Part of a small language model's weights.
Size: width 256, MLP 1024 tanh GELU.
Training: a variant of SOAP for these matrices, 742M tokens, 5664 steps.
Each number is 128 + 24 x the weight over its row's rms, rounded and kept within 0 to 255. Layers, rows and columns count from 0. The size above them is the row's rms in percent of the matrix's.

# layer 2 MLP up, 1024x256, rms 0.057, rows 379-432, columns 128-255
size [105  98 104  93  96  96 103  95  98 105 114  94  94 104  99  98 102 102  87 101 116 105 103  96  94 104  91 101  92 105 108 107  88 107 101 105 111 113  97  95 101 100 101 102 102 100 104  93 112 101 100 112 101 109]
[[178  94 106  80 108  98  94 125 122 122 145 142 156 142  90 132 165 118 106 122 136 117 102 138 136 125 148 111 138 141 158 160  93 156 137 160 114  99 112  96 113 131 130 100 143 101 153 110 141 156 118 126  90 107  82 129 104 156 103 153 151 150 153 160 150 162 143 131 122 101 102 111 157 168 123 109 155 121 151 101 120 102 117 142 159 102 134 101 113 162 131 150  82 126 107 122 148 185 176 147 107 107 114 131 130 113 126 140 134 123 142  74 133 120 144 106 116 135 156 126 133 110 115 146 125 150 138 139]
 [ 95 116 118 110 170 129 119 126 137 131 136 128 144 102  90 113 150 137 117 124 179 199 131 150 101 155 160 113 113 123 133 150 141 126 170 129 118 180 154 144 108 129 131 103 120 126 104 102 126 137 116 127 163 137 140 145 120 183 123 113 113 128 151 129 120 136 162 124 133 138 177 124 107 125  89 148 130 140 161 121 105 135  96 105 172  99 114 141 126 135 106 131 127 153 118 124 141 140 118 131 147  84 140 161 170 114 139 190 137 136 130 158 142 139  99 113  83 113 103 135 127  83 169 203 110 107 132 118]
 [108 119 135 150 110 147 140 112 119 150  77 116 129 107 139 110 151 130  94 151 154 122 120 144 152 153 173 137 130 141 116 134 118  88 117 137 119 197 123 151 162 134 120 148 145 117 140  99 130 105 141 116 125 152  92 119 151 172 130 113 106 129  79 139 121 136 123 149 147  97 140 151 155 156 168 126 152  97 193 152 123 155 136 125 171 115 106 112 136 152 172 101 133 157 156  88 140 142 117 134 148  90 158 132 168 127 166 123 118 165 144 107  84  67  90 111 114 101 118 145 160 112 132 124 128 158 125 149]
 [135 170 134 127 152  83 127 134 164 110 159  97 107 165 148 155 143 115 116 107  89 117 127 123 150  97 154 136 131 109 168 102 122 155 109 121 116  90 162 111 167 104 139 125 156 119 137 141  97 148 128 120 108 116 111 131 147 114 169 118  90 141 133 148 144 102  75 154 126 141 140 124 100 127 126  80 134 183 167 111  97 160 117 120 101 140 145 148 152 122 154 104 134 118  76 131 152 136 127 141  98 136 115  93 173 159 149 118 105 105 130  88 115 133 110 110 146 111 117 147 124 105 130 104 129 172 123 135]
 [119 143 146 145 131 111  99 113 115 119 145 136 167 101 161  98 141 129 156 120 108 145 109  92 134 135 112 119 130 117 136  63 137 178 132 152 121 107 125 129 174 113 118 105 141  90 101 126 107 101  82 138 120 143  80 155 124 156  62 113  69 121 150 164  76 146 133 132 120 144 106 134 107 125 145 132 118 146 136 107 139 104  90 126 126 118 155 123 125 142 169 110 101 181 123 102 143 177 142 140  97 124 105 128  76  83 106 185  71 137 118 103 113 142 144 145 128 147 107 141 165 121 147 138 156 150 130  63]
 [158 113 129 134 136 104 110  59 102  84 156 144 154 116 150 141 134 144 136 120 115 165 138 109  79 152 127 102  99 104 133 124 143 136 103 125 138 129  86 133 162 135 130  76 143 172 147 156 155 152  85 162 143 177 135 129 130 120 149 115 113 186 141 147 129 114 102 122 118 133 137 112 157 110 133 142 160 137 133 142 133 108 154 118 139 107 106 113 120  91 115 131 144 116 142 134 129 115 114 147 101 141 144 114 126  71 111 141 126 111 187  81 151 158 133 163 125 128 138 140 110 132 149 110 142 159 156 132]
 [149 117 133 113 147 163 123 111 145 149 150 157 148 119 160 113 123 156 159 118 134 134 148 149 118 114 148 141 140 119 130 137 138 110 101 124 145 166 169 124 132 123 119 114 108 107 118 122 156 146 102 157 172 108  94 165 102 114 169 115 144 129 121 119 114 104 158 180  95 169 116  98 129 102  96 123  95 154 128 134 139  77  96 134 112 144 164 154 121 113  92 150  92 161 127 118 153 145 130 148 128 173 130  89 161  93 143 168 107 127  90 139 113 182 134 180 164  85 116 115 123 109 139 151 149 131 147 139]
 [143 119 160 125 142 152 114 111 103 118 133  95 157 116  92 142 172  86 111 167 113 135 105 122 144 154 154 155 107  88 145 123  95 166 127 105 106 172  92  93 126 119 177 148 117 125 141  83 136 127 149 153 127 160 154 116 139 118 123 109 167 157  95 134 152 128 135 132 120  79 136  91 125 128 118 129 102 147 108 108 125 125 138 128 115 112 118 124 150 151 117  88  71 152 117 138 117 110  85 169 143 102 144 150 117 144 145  89  92 113 132 116  78  78  66 115 147 102 139 138 135 115 149 108 177 115 127 138]
 [118 141 146 156 131 143 131 133 118 125 140 137 110 103 147 121 144 149 151 126 137 106 162  92 158 103 155 153 150 116 121 114 107 133 143 151  94 114 137 114  96 135  84 115 120 132  78 133  93 111 112 114 143 144 119 119 120 127 144 121 105 157  95 138 151 126 192 118 124 116 149 123 144 140  99 113 129 124 100 141 107 151 130 152 109 140 144 109 148 129 122 122 137  96 109  99 114  84 144 137 133 115  74 169 137 132 156 135 112 163 124 157  93 136 104 110 113 150 186  80 198 120 151  75 110 108 143 156]
 [106 140  79 158 108 166 105 131 105 153 134 120 140 130 147 129  89  88 118 142 105 116 145 112  97 142 133 153 109  82  89 169 104 126 112  98 124 125 125  86  96 168 148 126 111 123  87 170 126 131  92  95 141  96 143 121 112 133 136 132 111 112 140 129 147  80 135 174 119 159 182 118 106 144 111 149 136 103 137 103 117 141 146 144 118  96 120 136  76 124 125  89 132 142 125 157  97 159 108 119 130 129 112 141 116  78 100 135 149 123 105 138 145 154 132 147 159 146  74 104 189 149 120 103 147 103 101 133]
 [122  95 154 137 110 152  95 180 105 143 106 108 117 128 146 105 164 124 113 126 153 100 121 132 121  94 120 127 177 152  92 116 110 102 133 103 129  99 124 120 123 137 117  99 127 152 153 136 121 124 126 143 133 112 130 108 150 130 115 119 143  87  97  87 107 160 142 130 144 183 134 121 139 147 148 138 119 126 115 117 182 157 126 115 150 141 102 114 109 154 141  68 109 106 115 122 175 121 115 108 129 121 142 148 139 104 133 153  84 163 134 159 218 151 162 123 164  87 161 145 145 139 137 123 106 124  68 136]
 [131 145  72 128 143 108 135 120 142 159 139  93 122 140 105 180 125 103 118 146  93 146 139 165  71 171 139 122 156  81 110 113 132 118 155 135 127 129 120 159 163 152 145 103 130 123  86 130 135 140 147 121 116 141 125 151 127 116  90 120 120 120  98 129 112 123 172 164 132 135 145 125 155 151 137 121 106 138 156 130 123 139 129 185 129 147 162 118 130 138 160 114 104 104  95 136 101  83 158 108 105 126 110 120 174 130 122 100 138 141 110 100 125 133 100 147 122 114 137 151 105 113  96 139 128 106 160 142]
 [ 99 119  89 123  90 119  93 109 155 120  92 163 117 112 133 108 119  99 149 136 122 152 141 130 143 133 122 132 168 112 119 141 184 148 142 155 133 113  88 147 152 143 101 155 170 124 127 116 116 135 166 122 122 154 121  97 128  90  99 137 143 119 131 114 165 130 116 125  84  74 165  91 134 133 136 106 144 120 116 108 115  92 111  99 120 130 133 158  86 129 158 108 134 149 152 143  86 117 111 126 131 136 140  95 129 188  89  82 141 142 128 104 155 128  89  97 135 164  97 132  98 150 108 145  87 113 115 124]
 [124 108 150 130  99 100 154 143 145 123 116 107 126 140 140  91 155 117 120 115 130 125 142 122 133  57 136  96 175 123 105  85 138 116 152 109 153 130 159 183 170 105 124 145 117 156 138 137 138 125 150  98 155 100 128 125 127 160 133 181 133 111  94 123 100 167 124 134 140 152 122 107 157 100 143 141  87 111  94 119 110 131 140 143 108  98  64 141 115 104 124 146 135 120 100  97 159 137 118 126 117 142 178 162 111 107 157 147 129 151 125 101 134 169 122 119 125 152 117 105 140 100 135 146 115 101 118 166]
 [ 98 111  88  86 211 119 127 104 135 119 119 136 102  89 126 129 100 147 127 117 124 111 147 151 136 131 126 111 143 100  82 108 123 127 160 179 143 118 159 157 157 110  98 110 119 142 132  83 125 129 176 163 141 110  83 106 107 126  61  81 127 148 120 124 132 181 164 136 136 114 102 149 115 111 148 167 120 102 139  97 118 118 127 136  97  90 145 127 115 105 135 127  91 113 184  95 113  66 141 137 128 112 166 128 107 134 111 118 132 130 125 108 151 136 101 159  82 140 131 136 108 114  94 125 119  90 139 176]
 [146 138 123 148 162 190 144 130 105 163 120 133 141 127 131 176 110 111 152 145 105 121 101  93 134 140 105  74  95 206 104 135  98 126 145 148 177 151  94 179 130 145  96  82  98 114 110 121 125 125 126 119 151 166 124 125 138  90 140 149 125 127 135 142 127 130 115 149 164 132 145 130  94 114  89 128 144 115 130 133 122 121 112 135  91 126  97 109 120 109 108  73 144 148 190 155 109 109 129 129 151 123 149 143  85 110  99 112 124 160 109 155 104 135 110 120 100  80 151 117 158 120 162 144 158 126 170 138]
 [124 164 146 157  92 139 151 142 112 121  97 150 120 142 130 146 125 143 132 151  96 107  86  75 118 162 166 111 143 167 104 177 129  95 136 117 137 141  90 134 105 134 118 105 139 125 114 147 138 120 136 147 143  94  92 173 156 129 150 160 138 139  97 139  95 170 104 124  73 144 140 128  92 127 171 132  81 134 115 135 156 168 109  85 136 161  95 105 104 123 167  90 163  99 118 120 142 146 132 146 137 110 138 131 103 100 108 161 139 111  95 152 132 136 122 140  90 140 121 123 103 144  88 122 139 122 110 163]
 [137  94 142 127 116  84 127 120  91  86 130 107 133 181 115 155 138 146 135 107 129  89 120 159 143  86 124  94 159 114 125 148 148 103 109 157 116 150  80 110 147 129 134 107 135 100 150 163 152 152 123 102 128 119 111 101 162 136 142 126 118 109 101 145 178 142 148  97 133 162 112  82 132 175 167 148 151 181 123 141 161 158 112 139 132 101 138 128  55 150 165 169 149 121 141 113 121 113 165  87 134 153 160 140 105 136 126  98 152 132 150 116 154 146 193 100 171 126 110 124 132 119 109 118 134  96  82 127]
 [137 124 111 123 147 104 110 154  83 142 155 158 120 115 138 133 130 107 180 175 137 145 130 121  80 200 113  91 172 131 134 135 142 134 130 103 152 142 153 122 142 153 136 155 154 156 167 159 104 104 140 155 136 135 116  90 102 110 143 130 142 133 137 174 123 124 124 121 147 211 143 153 132 136 118 112 122 139 149 143 139 114 134 138  87 133 125  83 107 100 101 123 193 125 163 126 109 119 137 105 128 106 128 169 124 123 177 155 119 107 132 117 145 146 113 164 105 139  79 159 124 123 125 160 112 133 134 124]
 [127 160 141 103 108 145  90 126 139 166 144 116 107 149 170 141 140 110 150 148 137 122 151 136 141 140 119  81 220 147 155 137 102 148 113 137 139 136  93 140 119 144 120 153  90 126 161 150 150 115 134 112 105 128  94  95 164 144 115 144 153 133 101  78 104 102 168 142 139 122 130  78 143 111 129 136 105 119 142 100 132 176 102 134 127 146 157 176  80 158 157 121 164 128 132 102 176 171 106 103 128 130 100 126 127 141 160 179 138 148 132 120 114 179  65 116 111 143 111 133 114 145  94 136 134 139 110 118]
 [173 117 128 150 102 129 150 149 138 125 109 150 179 115 129 130 137 127 147 125 151  94 140 141 138 116 129 110 159 126 129 113 183  76 158 100  97 109 129 184 168 169 118 122 116 155 158 158 141 115  92 117 131  99  94 138 141 123 145  77 118 144 125 131 110 144 126 130 145 150 133 127 176 131 144 100 134  72 106 148 156 130 139 125 121 141 174 115 106  79 123 154 164 112 119 136 110 127 160 130 173 107 141 118 109 120 132 157 121 131 166 133 167 102 160 111 121  65 140 100 136  97 129  95 142 161 154 146]
 [ 98 171 182 146 132 151 149 125 139 166 120 125 148 148 127  82 104 108 157 138 111 131 159 160 107 178 162  95 114 171 117 152 147 119 175 110 176 147 135 135 112 130 134 108 153 156 119 132 118 154 142 146 134  96 151 151 108 159 107 153 114 124 112 105 111 123 110 153 136 104 122 157 107  96 199 121 137  98 123 154 118 160 167  98  82 130  99 117 166 124 171 122 150 122 124 160 141 101  98 153 126 182 121  97 135 100  66 156 146  99 140 159 107 146 136 151 151 147  85 130 146 126 158 118 111 134 164  82]
 [144 135 120 193 130 141 176  98 103 121 132 144 139 120 109 141 181 120 161 129 111 131  77 129 132 135 156 149 134 140 173 144 110 141 150 115  96 120 118 106 122 128 174 137 166 111 136  81 155 170 155 133 109 145  75 148 103 123 132  41 102 176 138 161 166 149 157 109 129 133 115 106 153 122 150 168 179 122 155 148 111 115 125 127 120 118 146 140  99  79 112  96  94 163 125 113 108 119 147 155 149 124 113 132 149 144  72 168 149 181 113 127  64 113 148 151 148  80 128  94 117 117 108 131 198 123 144 145]
 [149 116 135 129 139 121 125 150  91  96 100 131 105 129 120 180 114 162 103 119 160 130 120 156 144 131 123 147 160 129  94 117 129 117 141 105 155 178  78 133 165 102 134 119 109 126 105 116 134 131 138  98 118  99 101 160  69 132 118 141 135 123 114 131 134 142 111 129 107 184 121 122 117 120 140  87 140 142 135 115 124 147 176 125 163 109 131 143 112 125 115 131  97 118 121 124 111 135 136 145 116 140 157 144 121 122 152 166 142 142 152 137 139 158 117 168  81  89 148  94 134 130  93 109 107 173  56 121]
 [109 116 143 138 106 100 130 117 107 146 101 135 152 170 128 115 121 111 138 180 133 104 116 121 138 106 134 138 127 108 136 138 115 137 152 123 121 146  96 114  96 113 148 176 112 171 150 154 153 101 116 138 128 145 120  89 155 125 107 117 141 126 131  85 137  86  85 134 115  95  86 151 116 157 141 114 131 102 153 113 101 157 166 120 125 143 122 136 159  77 142 140 140  89 131  98 168 121  88 127 157  94 148 113 109 190 109 148 119 122 109 101  81  99 137 127 136 105 105 108 109 151 135 106 163 157 119 122]
 [103  88 144 121 153 132 115 140 120 113 115 158 120 160 108 143  93 129 119 120 109 156 138 158 109 149  85 102 159 121 121 135 206 124 107 125 149 100  87 130 112 150 147 142 177 106 132 133 139 126 128 110 147 107 116  92 167 158 150 117 130 182 122 148 135 149 107 134 163 137  92 101 138 112 110 130 106 112 105 105 128 136 126 118 131 161  97  93 165 130  94 100 119  97 117  94 158 110 147 136 126 120 101 101  96 138 153 146 122 145 127 116 124  80 162 119 179 117 107 123 112 168  88 186 172 126 152  77]
 [141 131 107 161 135 142 118 116 128 156 102 131 216 119 112  97  91 133 155 134 151 134 151 125 108 118  78 124 105 111 150 113  98  93 132 169 103 147 144 119 154 141  86 154 120 112 139 131 107 111 162 116 160 156 151 122 139 116 142 158 114 139 100 144 146 129 127 134 105 155 123 117 105 127  84  94 125 130 118 141 121 155 171 179  99 111 105 151 126 114 118  84 125 125 135 156 116 152 159 122 130 138 141 153 142 133 140 114 116 141 129 116 126 163 144 110 118 105 106 144 163 111  90 129 146 150 125 118]
 [ 92 138 111 131 124 128 105  94  99  96 126 123 117 161 145 118 123 116 137 115 173 121 168 140  97 131 133 167 116 106 173 119 107 128 133 110 108 132 168  98 151 145 144 106  69 133  87 122 138 108 122 128 144 150 147  90 120 163 160 131  85 146 147 140 131 127 121 123 131 156 112 137 152 100 109  84 141 169 138 155 106 109 133 144 131 167 109 116  85 168 122 126 146 146  89 104 107 132 121 126  77 162 161  73  80 126 124 139 164 136 119 163 134 147  99 133 148  99  91 145 150 107 176 107 173 183 115 116]
 [126 123 142 148  95 124 150 129 102 142 127  96 144 160 112  95 104 109 104 124 142  93 111 129 143 114 133 145 122 105 158 130  85 113 106 157 108 135 147 109 130 120 140 158 109 124 116 135 135 151 158 154 114 144  95 104 129 142  88 130 103 127 124 120 146 142 142  67 153 127 128 122 111 126 134 139 141 149 134 112 152 121 169 101 118 144 115 101  91 184 150 131 132 136 156 113 112  73  90 115 152 111 139 106 105 117 172 122 139 146  94 111 142 109 171  71 119 162  97 123 147 107 105 135 147 159 121 140]
 [143 130  85 122 138 118 107 140 171 105 156 119 108  81 150 116 114 138 132 140  84 124 161 120  99 141 128 110 126 138 138 126 131 197  90 112  87 125 148 162 157 138 146 109 129 121 159 119 107  91 164 161 123 146 116 168  75 128 142 109  64 124 142 152 137 123 100 169 123 128 125 180 117 115 116 108 120 102 104 132 140  98 129 129 147 158  76 113 103 129 177 100 158 131 113 132 129 158 101  90 126 112 112 116 119 142 120 141  77 131 137 119 116 111 119 126 138 133 122 172 139  89 138 180 172 138 124 164]
 [138 119 119 115 121 179 106 156 144 128 103 133 114  92 133 138 102 109 124 146  89 116 128 113  73 116 117  73 145 104  72 113 139 104 141 147 129 129 126 159 101 178 139 140 138 135 101 115  98 173 148 154 109  92 144 129 106 125 105 126 173 150  90 137 154 190 156 142 148 119 127 119 138 145 118  96 104 142 104 150 130 134 125 142 156 120 135 166 145 134 146 142 122 153 127 107 136  96 149 129 152 123 130 170  73 133 140 148 128 132 128  83  88 131 148 126 141 109 123  97 116 147  87 134 135 111  78 139]
 [124 180 141 129 146 123 157 116 170 124 142 102 140 118 140 137 152 127 146 202 140 146  85 117 142  86 124 155 187 140 140 143 158 101  89 147 159 158 192 122 132 160 165 133 104 124 169 117 139 103 115 132  70 160 126 136 164 109 181  79 105 120 107 119 113 109 127 120 133  96 135 133  87 157 109 143 141 140 154  94 141 129 104 121 129 164 104  86 142 104 130 142 138 169 134 103 128  77 126  96  74 162 174 122 167 156 121 137 137 136 179 132 121 150 108 135 145 133 107  82 121 123 149 135 147 109  99  95]
 [ 98 102 116 141 157 138 148 102 121  68 152 129 155 146 135 118 113 152 154 117 164 131 135  99 137 141 142 157 165 113 113 134 129 111 124 136  93 116 151 155 106 115 136 118 101 108 174 176 164 107 112 105 122 116 135 147  97 148 132  94 108 136  95 131 168  97 180 118 130 139 145  97 172 114 108 161 140 108 131 116 118 127 151 113  97 128  69 122 129 153 146  81 157 113 136 136 121 123 146 112 145 146 116 136 163 132  86 159 120 132 141 117 113 169  95 145 108 116 149 149 155  95 176 105 168  88 150 132]
 [119 164 100 128 135 118 115 141 139 137 106 107 135 155 126 130 114 141 120 109 152 136 101 140 138 150 127 139 106 110 122  98 125  81 101 146 120 140 137 133 133 105 114 129 160  83 114 117  94 135 132  97 140 117 114 140 130 147 125 133 150 106 131 106 139 149 151 182 115 148 122 120 136 163 139  72  91 104 113 109 117 170 112 121 106 176 160 122 110 144 116  99 110 129 138 118  99 122  79 107 117  92 127 133  89 119 113 115 126 150  92 165 137  90  99 119 111  96 119 118 155 168 128  92 109 178  84 143]
 [121  95 125  86  82 118  99  85 130 146 120 125 145  99 120  90 153 114 144 114 133 177 130 153 149 106 119 143 142 114 156  80 152 158 112 118 120 123  90 105 133 127 139 139 144 106 144 142 141 140 140 149 103 119 145 140 187 102 149 123 142 159  72 125  92  89 142  64 101 114 112 145 138 134  88 126 109 129 148 133 124 107 138 129 155 140 112 108 108 157 133 157 131 113  97  94 102 103 140 117 115  94 124 115 118 143 165 119 121 144 105 153 128  89 125 112 128 141 142 163  97  63 126 118 133 118 116 105]
 [163 144  94 163 117  84 136 136 131 120 113 149  93 115 109 113 145 117 161 173 110 151  78 104 117 126 143 101 126 108 136  66 110 140 135 123 124 149 134 106 121 116 130 153 103 108 135 122 131 176 143 149 117 115  86 116 126 161 103 170 112 108 120  87  80 126 137 117 129 151 122  92 136 145  98 123 140 139 110 113 132 109 143 133 126 154 138 120 128 144 145  92 171 122 122 154 122 141 132 127  88 106 121 112 153 127  74 149  96 112 139 144  91 108 111 145 152 102 112 181 116  94 141 169  96 126 129 153]
 [ 99 124 125 168 135 104  94 124 129 117  85 145 155 156 137 117  91 128 101  93 151 104 138 119 134 114 106 116 116 119 124  89  79 131 153 186 126 162 131 163 109 117 146 118 145 123 155 117 143 137 150 117 116 122 140 153 127 191 147 142 137 106 128 127 123 161  78 128 144 158 147 207 110 137 166 134 124 121 130 146 121 171 148 105 133 100 124 168 123 152 122 142 144 122 116 137 166 110 148 144 111 135 116  82 138  86 123 141 131 182 175 154 124 108 152 151 120 111 105 109 127  69 116 127 138 134 115  96]
 [113 154 112 130  96 101 119 130 185 155 102 134 140 149 110  82 111 165 189 114 112 130 114  95  62  79 131 103 135 135 125 158 112 120 145 113 138 107 172 142 125 136 127 120  95 160 148 109 129 125 152 186 106 137 150 137 138 142 158 146 120 132  85 104 108  98 139  91  89 168 108 118 114 134 113 140 155 130 150  90 120 120 136 104 127 130 113 176 142 140 124 116 126 126 158 113 153 154 122 142 131 147 113  97 137 107 111 135  97  98 180 171 123 131 128 118 191 169 123 115 152 135 100 119 129 159 134 114]
 [101 144  98 105 134 151 111 155 129 109 148 158 139 134 112 150 120 142 132 107 147 160 137 177 115 159 131 136 128 130 143 155 114 138 127 141 102  86 129 129 146 149  99 140 133  95  96 162 136  88 110 133  68 113 133 145 144 114 135  95 151 137 181 148 156  73 161 147 147 147 123 130 132 147 100 102 167 138  99 158  88  83 141 135 100 160 177 134 105 146 109 131 144 159 108 170 110  89 141 101 149 137  93 100 140 159 131 114 142 147 111 108 139 125 140 139 134 146 133 106 188 106 106 144 155  89 105 109]
 [127  97 100 154 114 142 138 116 147 137 107 147 145 124 141 104 172 103 103 130 115 104 135 125 119 107 106 147 106 140 103 167 133  76 166 134 132 127 167 116 123 139 107 139  81 121 142 150 178 113 124 140 131 140 146 142 142 145 112 142 178 134  95 132 103 137 141 171 147 103 134  92 127 111  96  98 110 107 142 142 141 129 134 103 129 134 161  93 136  97 163  92 102 120 151 121 157 132 140 142 143 106 155 126 147 134 143 135 148 132 107 142 143  97 149 159 145 140 134 181  98 142 109 102 121 156 107 124]
 [152  96 103 130  88 131 150 126 129 104  92  95 131 182 115 122 128 164 129  78 154 117 110 115 116  74  99 148 127 119 143 130 149 162 113 159 112 134  67 132 145 168 138 159 132  94 112 134 115 106 120 133 105 139 123 150  93 125 154 150 150  98  87 125 140 173 100 142 156  88 172  95 127  97 161 129 134 104 120 131 149 129  98 120 179 177 180 175  76 122 139 145 130 118 120 133 103 111 101 113  96 135 131 116  86 128 107 125 149 113 146 118 128 121 152 137 127 140 167 155 126 102 126 111 165 146  94 129]
 [163 153 126 117 130  82 107  87 142 142 119 155 118 120 123 155  94 132 117 131 147 151 116 119 112 114 105 142 123 141 171 135 132  93 149 141 106 136  77 115 109 102 122 131 141 139 121 138 160 114 113 112 190  64 153 119 131 100 148 150 121 109 133 107 115  80 118 101 103 134 116 159 142 173 146  74 141  80 117 109 148 108 118 113 106 116 151 143 127 140 105 137  97 135 116 110 146 131 104  91 146 135 128 123  99 167 137 146 126 147 111  95 132 137 180 129  81 167 141 108 111 114 136 109 127 121 123 164]
 [ 92 174 170 138 125 107  97 151 110 125 129 117 158 120 112 129 184  79 189 127 106 178 165 162  94 113 125 149 113 140 175 101 141 119  60 135 122 115 171 100 128 115 140 107 148 145 102 126 133 118 118 129  91 147 124 151  96 131 162 116 121 157 140 135 118 131 146 143 132 168 111 128 123 127 174  72 156 118 108 113 128 126 140 145  88 139  91 155 151 113 151 141 142  90 128 156 172 125 112 107 156  97 121 130  94 142 150 155 124 141 152 135 153 134 110 140 145 105 177  97 137 114 112 186 141 159 108  94]
 [132 117 126 153 188 141 175  93 141  90 125 108 140  78 112 130 111 132 140  79 148 124  90 131 161 156  73 135  78 159 150 154 147 115 148 100 123  94 121 110 122 130 176 108 178  73 154 125 156 165 106 159 130 111 143 122  94 127 135 122 127 141 128 167 133 105 120 163 149 166 117 145 147 102 170 158 126 116 113 149 119 171 128 130 137 169 147 112 141 122 124 121 143 112 153 126 113 137 148 147 158  96 129 107 103 133 138 118 122  84 100 134 113 130 163 152 119  94 110  99  70 104 148  54 113 151 131  90]
 [139  82 144 143 124 140 110 135 128 119 164 147  95 122 141 136 132 124 112 127 105 153 126 146 156 115  94 131 139  84 134 155 169 116 163 154 128  85 145 134  90 112 131 138 104 133 137 152 117 125 112  95 119 146 146 129 174 131 149 108 115 136 140 136 122  97 145 104 117 127 112  87 109 161  69 128 163 135 148 134 160 118 107  96 135 139 156 126 150 134 139 120 106 132 117 133 149 184 137 127 127 160 144 186 119 120 140 163  98 164 122  84 122 114 164 117 148 144 138 147 172 117 116 116 120 135  99 117]
 [148 100 119 156 143 101 134 126 130 128 131 153 141  90 110 104 148  91 115 118 137 111 148 104 149 141 129 129  95 137 134 123 107 108 150 152 159 102 112 126 131 136 140 131 113 139  85 125 170 103 183  83 107 143 136 142 127 126 148 159 103 163 153 109 127 117  93 123 153 131 114 176 141 162 101 114 164  93  87 102 175 155 152 121 156 104 155 132 137 115 154  59 143 168  98 140 165 158 137 162 170 118 144 115  96  89 138 128 127 114 115 155 141 122 112 112 111 164 136 105 144 137  97 111 147 150 136 128]
 [153 100 128 155 114 119 116 155 122  96 148 123 112  74 157 148 139 112 108 113 163 131 110 119 168 137 150 109 148 124 117 128 166 125 134 111 115 125  85 117 156  97  53 139 146 126 152  95 131 125 122 136 136 189  92 143 130 174 123 100 104 125 109 108 165 142 116 170 138 116 164  81 122  92 197 164 124  78 122 127 104 121  75 121 120 103 135 143 118 111 134 118 217 153 143 128 119 145 139 140 124 146 103 133 140 173 111 125 114 136 144 160 105 114 109 109 119 124  93  93 143 120 117 162 124 109  83 144]
 [114  94 140 106 121 142 115 157 133 183 156 126 149 120 127 103 155 123  97 104 130 147 169 106 154  73 146 116 120 175 114 100 160 161 120 118 123 116 153 142 137 138 118 186 133 118 152 119 166 143 169  75 161 132 105 116  77 104 134 158 108 123 129 118 177 164 106 110 107 132 135 155 123 137 127 120 138 114 122 108 124  78  92 119 147 119 118 107  73 126 121 106 126 122 159 121 101 166 151 175 153 103 135 125 112 106 110 117 132 122  94 130 127  77 147 168 126 126 124 200 117 126 129  68 128 143  85 119]
 [121 172 161 115 140 137  74 105  91 169 138 135 148  88 101 111 139 129 166 102 124 139 102 142 169 107 123 114 109 135 122 120 152 113 107  90 141 147 133 147 100 158 102  74 110 174 115 131 125 103  99 129 141 133 139  93 115 113 152 103 141  91 122  90 137 104 152 128 115 118 149 148 106 151 120 106 166 123 116 144 144 101 106 127 110 142 117 141 146 117 111 151 112 165 128  78 123 112 116 160 154 121 145  69 125  97 161 121 134 129 109 131 156 109 175 158 157 153 120 126 190 106 164 113 139 133 152 104]
 [ 86 139 112 103 128 152 119 126 146 161 102 164 126 138  98  68 139 101 126 114 101 148 109 143 118  76 177  95 105 173 110 114 142 161 153 126 159 108 148 135 161  80 109 135 124 122 195 140 146 117 150 114  72 132 154 146 162 124  95 128 169 116  99 113 131  95 149 109 146 119 124 110 119  80 135 140 138 100 133  96  98 144  98 133  95 114 117 143 154 131 127 132 110 134 124 168 111 111 118 137 114 109 131 172 128 153  85 106 130 154 143 138 137 145 138 145 116 117 139 121  72 119 118 155 117 117 109 131]
 [135 122 148 123 102 142 134 122 139 165 107 130 174 100 112 136 140 128 144 154 105 154 114 161 127 162 124 124 136 119 110 102 147 101 128 137 105 136 143 128 163  87 131 101 122 126 105 124 109  72 127 137 184 124 151 116 132 118 147 120 126 195 150 135 146  92 169 135 119 161 109 135 141 140 113 135 134 110 108 116  96 112 110 151 151 144 137 165 193 106 153 118  97 112  76 137 144 109  80 116 153 152 162 116 165 146 107 151 142 132 112  86  88  72 110  96 121 149 103  97 133 151 150 142  92 105 107 112]
 [119  98  92 119  88 148 144 114 155  99 162 117 126 119  58 121 115 168 154 119 133 129  62 163 140  80 122  79 147 156 102  83 146 132 134 132 103 140 134 114 100 147 108 187 113 110 126 174 164 121 101 153 155 156 155  90 113 108 105 155 104 173 113 133 148 124 117 129 131 144 141 132 110  97  94 117 103 134 101 177 115  80 151 136 150 130 124 141 163 116 147 111 126  98 147 114 129 131  99 153 123 166  90 124 114 125  81 123  99 145 106 158 142 156 155 107 164 132 122 136 120 121 129  83 147 150 140 120]
 [127 120 113 127 134 136 125 106 163 142 123 167 124 136 111 115 135 113  93 139  54 132 175 136 120 126 107 164 103 162 147 101 125 132 125 147 142 116 169 176  93 122 164 101 104 107 189 150 120 143 137 133 134 128 149 135 138 119 138 154 175 101 143 152  94 107 120 148 172  84 104 114 142 123 150 124 167 133 131 156 132  76 100 118 105 156 151 123  93  92  75 112 155 148 155 168 145 116 113 155 122  93 142  98 145 141  47 129 103  92 131  92 121 121 130 172 145 119 157 144 109 130 163 124 142 162 168 131]
 [123 110 122 177 120  98 146 150 114 149 127 154 144 123 165 145  89 102  92 163 135 129 140  92 103 115 162 102 172 113  92 123 109 120 138 139  76 100 153 137 156 166  60 141 129 130 144 131 176 106 138  94 142 128  98 103 139  77 151 146  74 150 104 129 109 118 161 122 120 147 111 114 137 130 132 153 149 125 176 120  96 132  59 105 123 105 154 132 113 131 101  99 222 123  91 127 105 118 161 146 141 117 121 137 135 152 105 142 112  83 141 108  78  93 143 118 124 155 130 127 107 119 134 140 127  96 128 142]]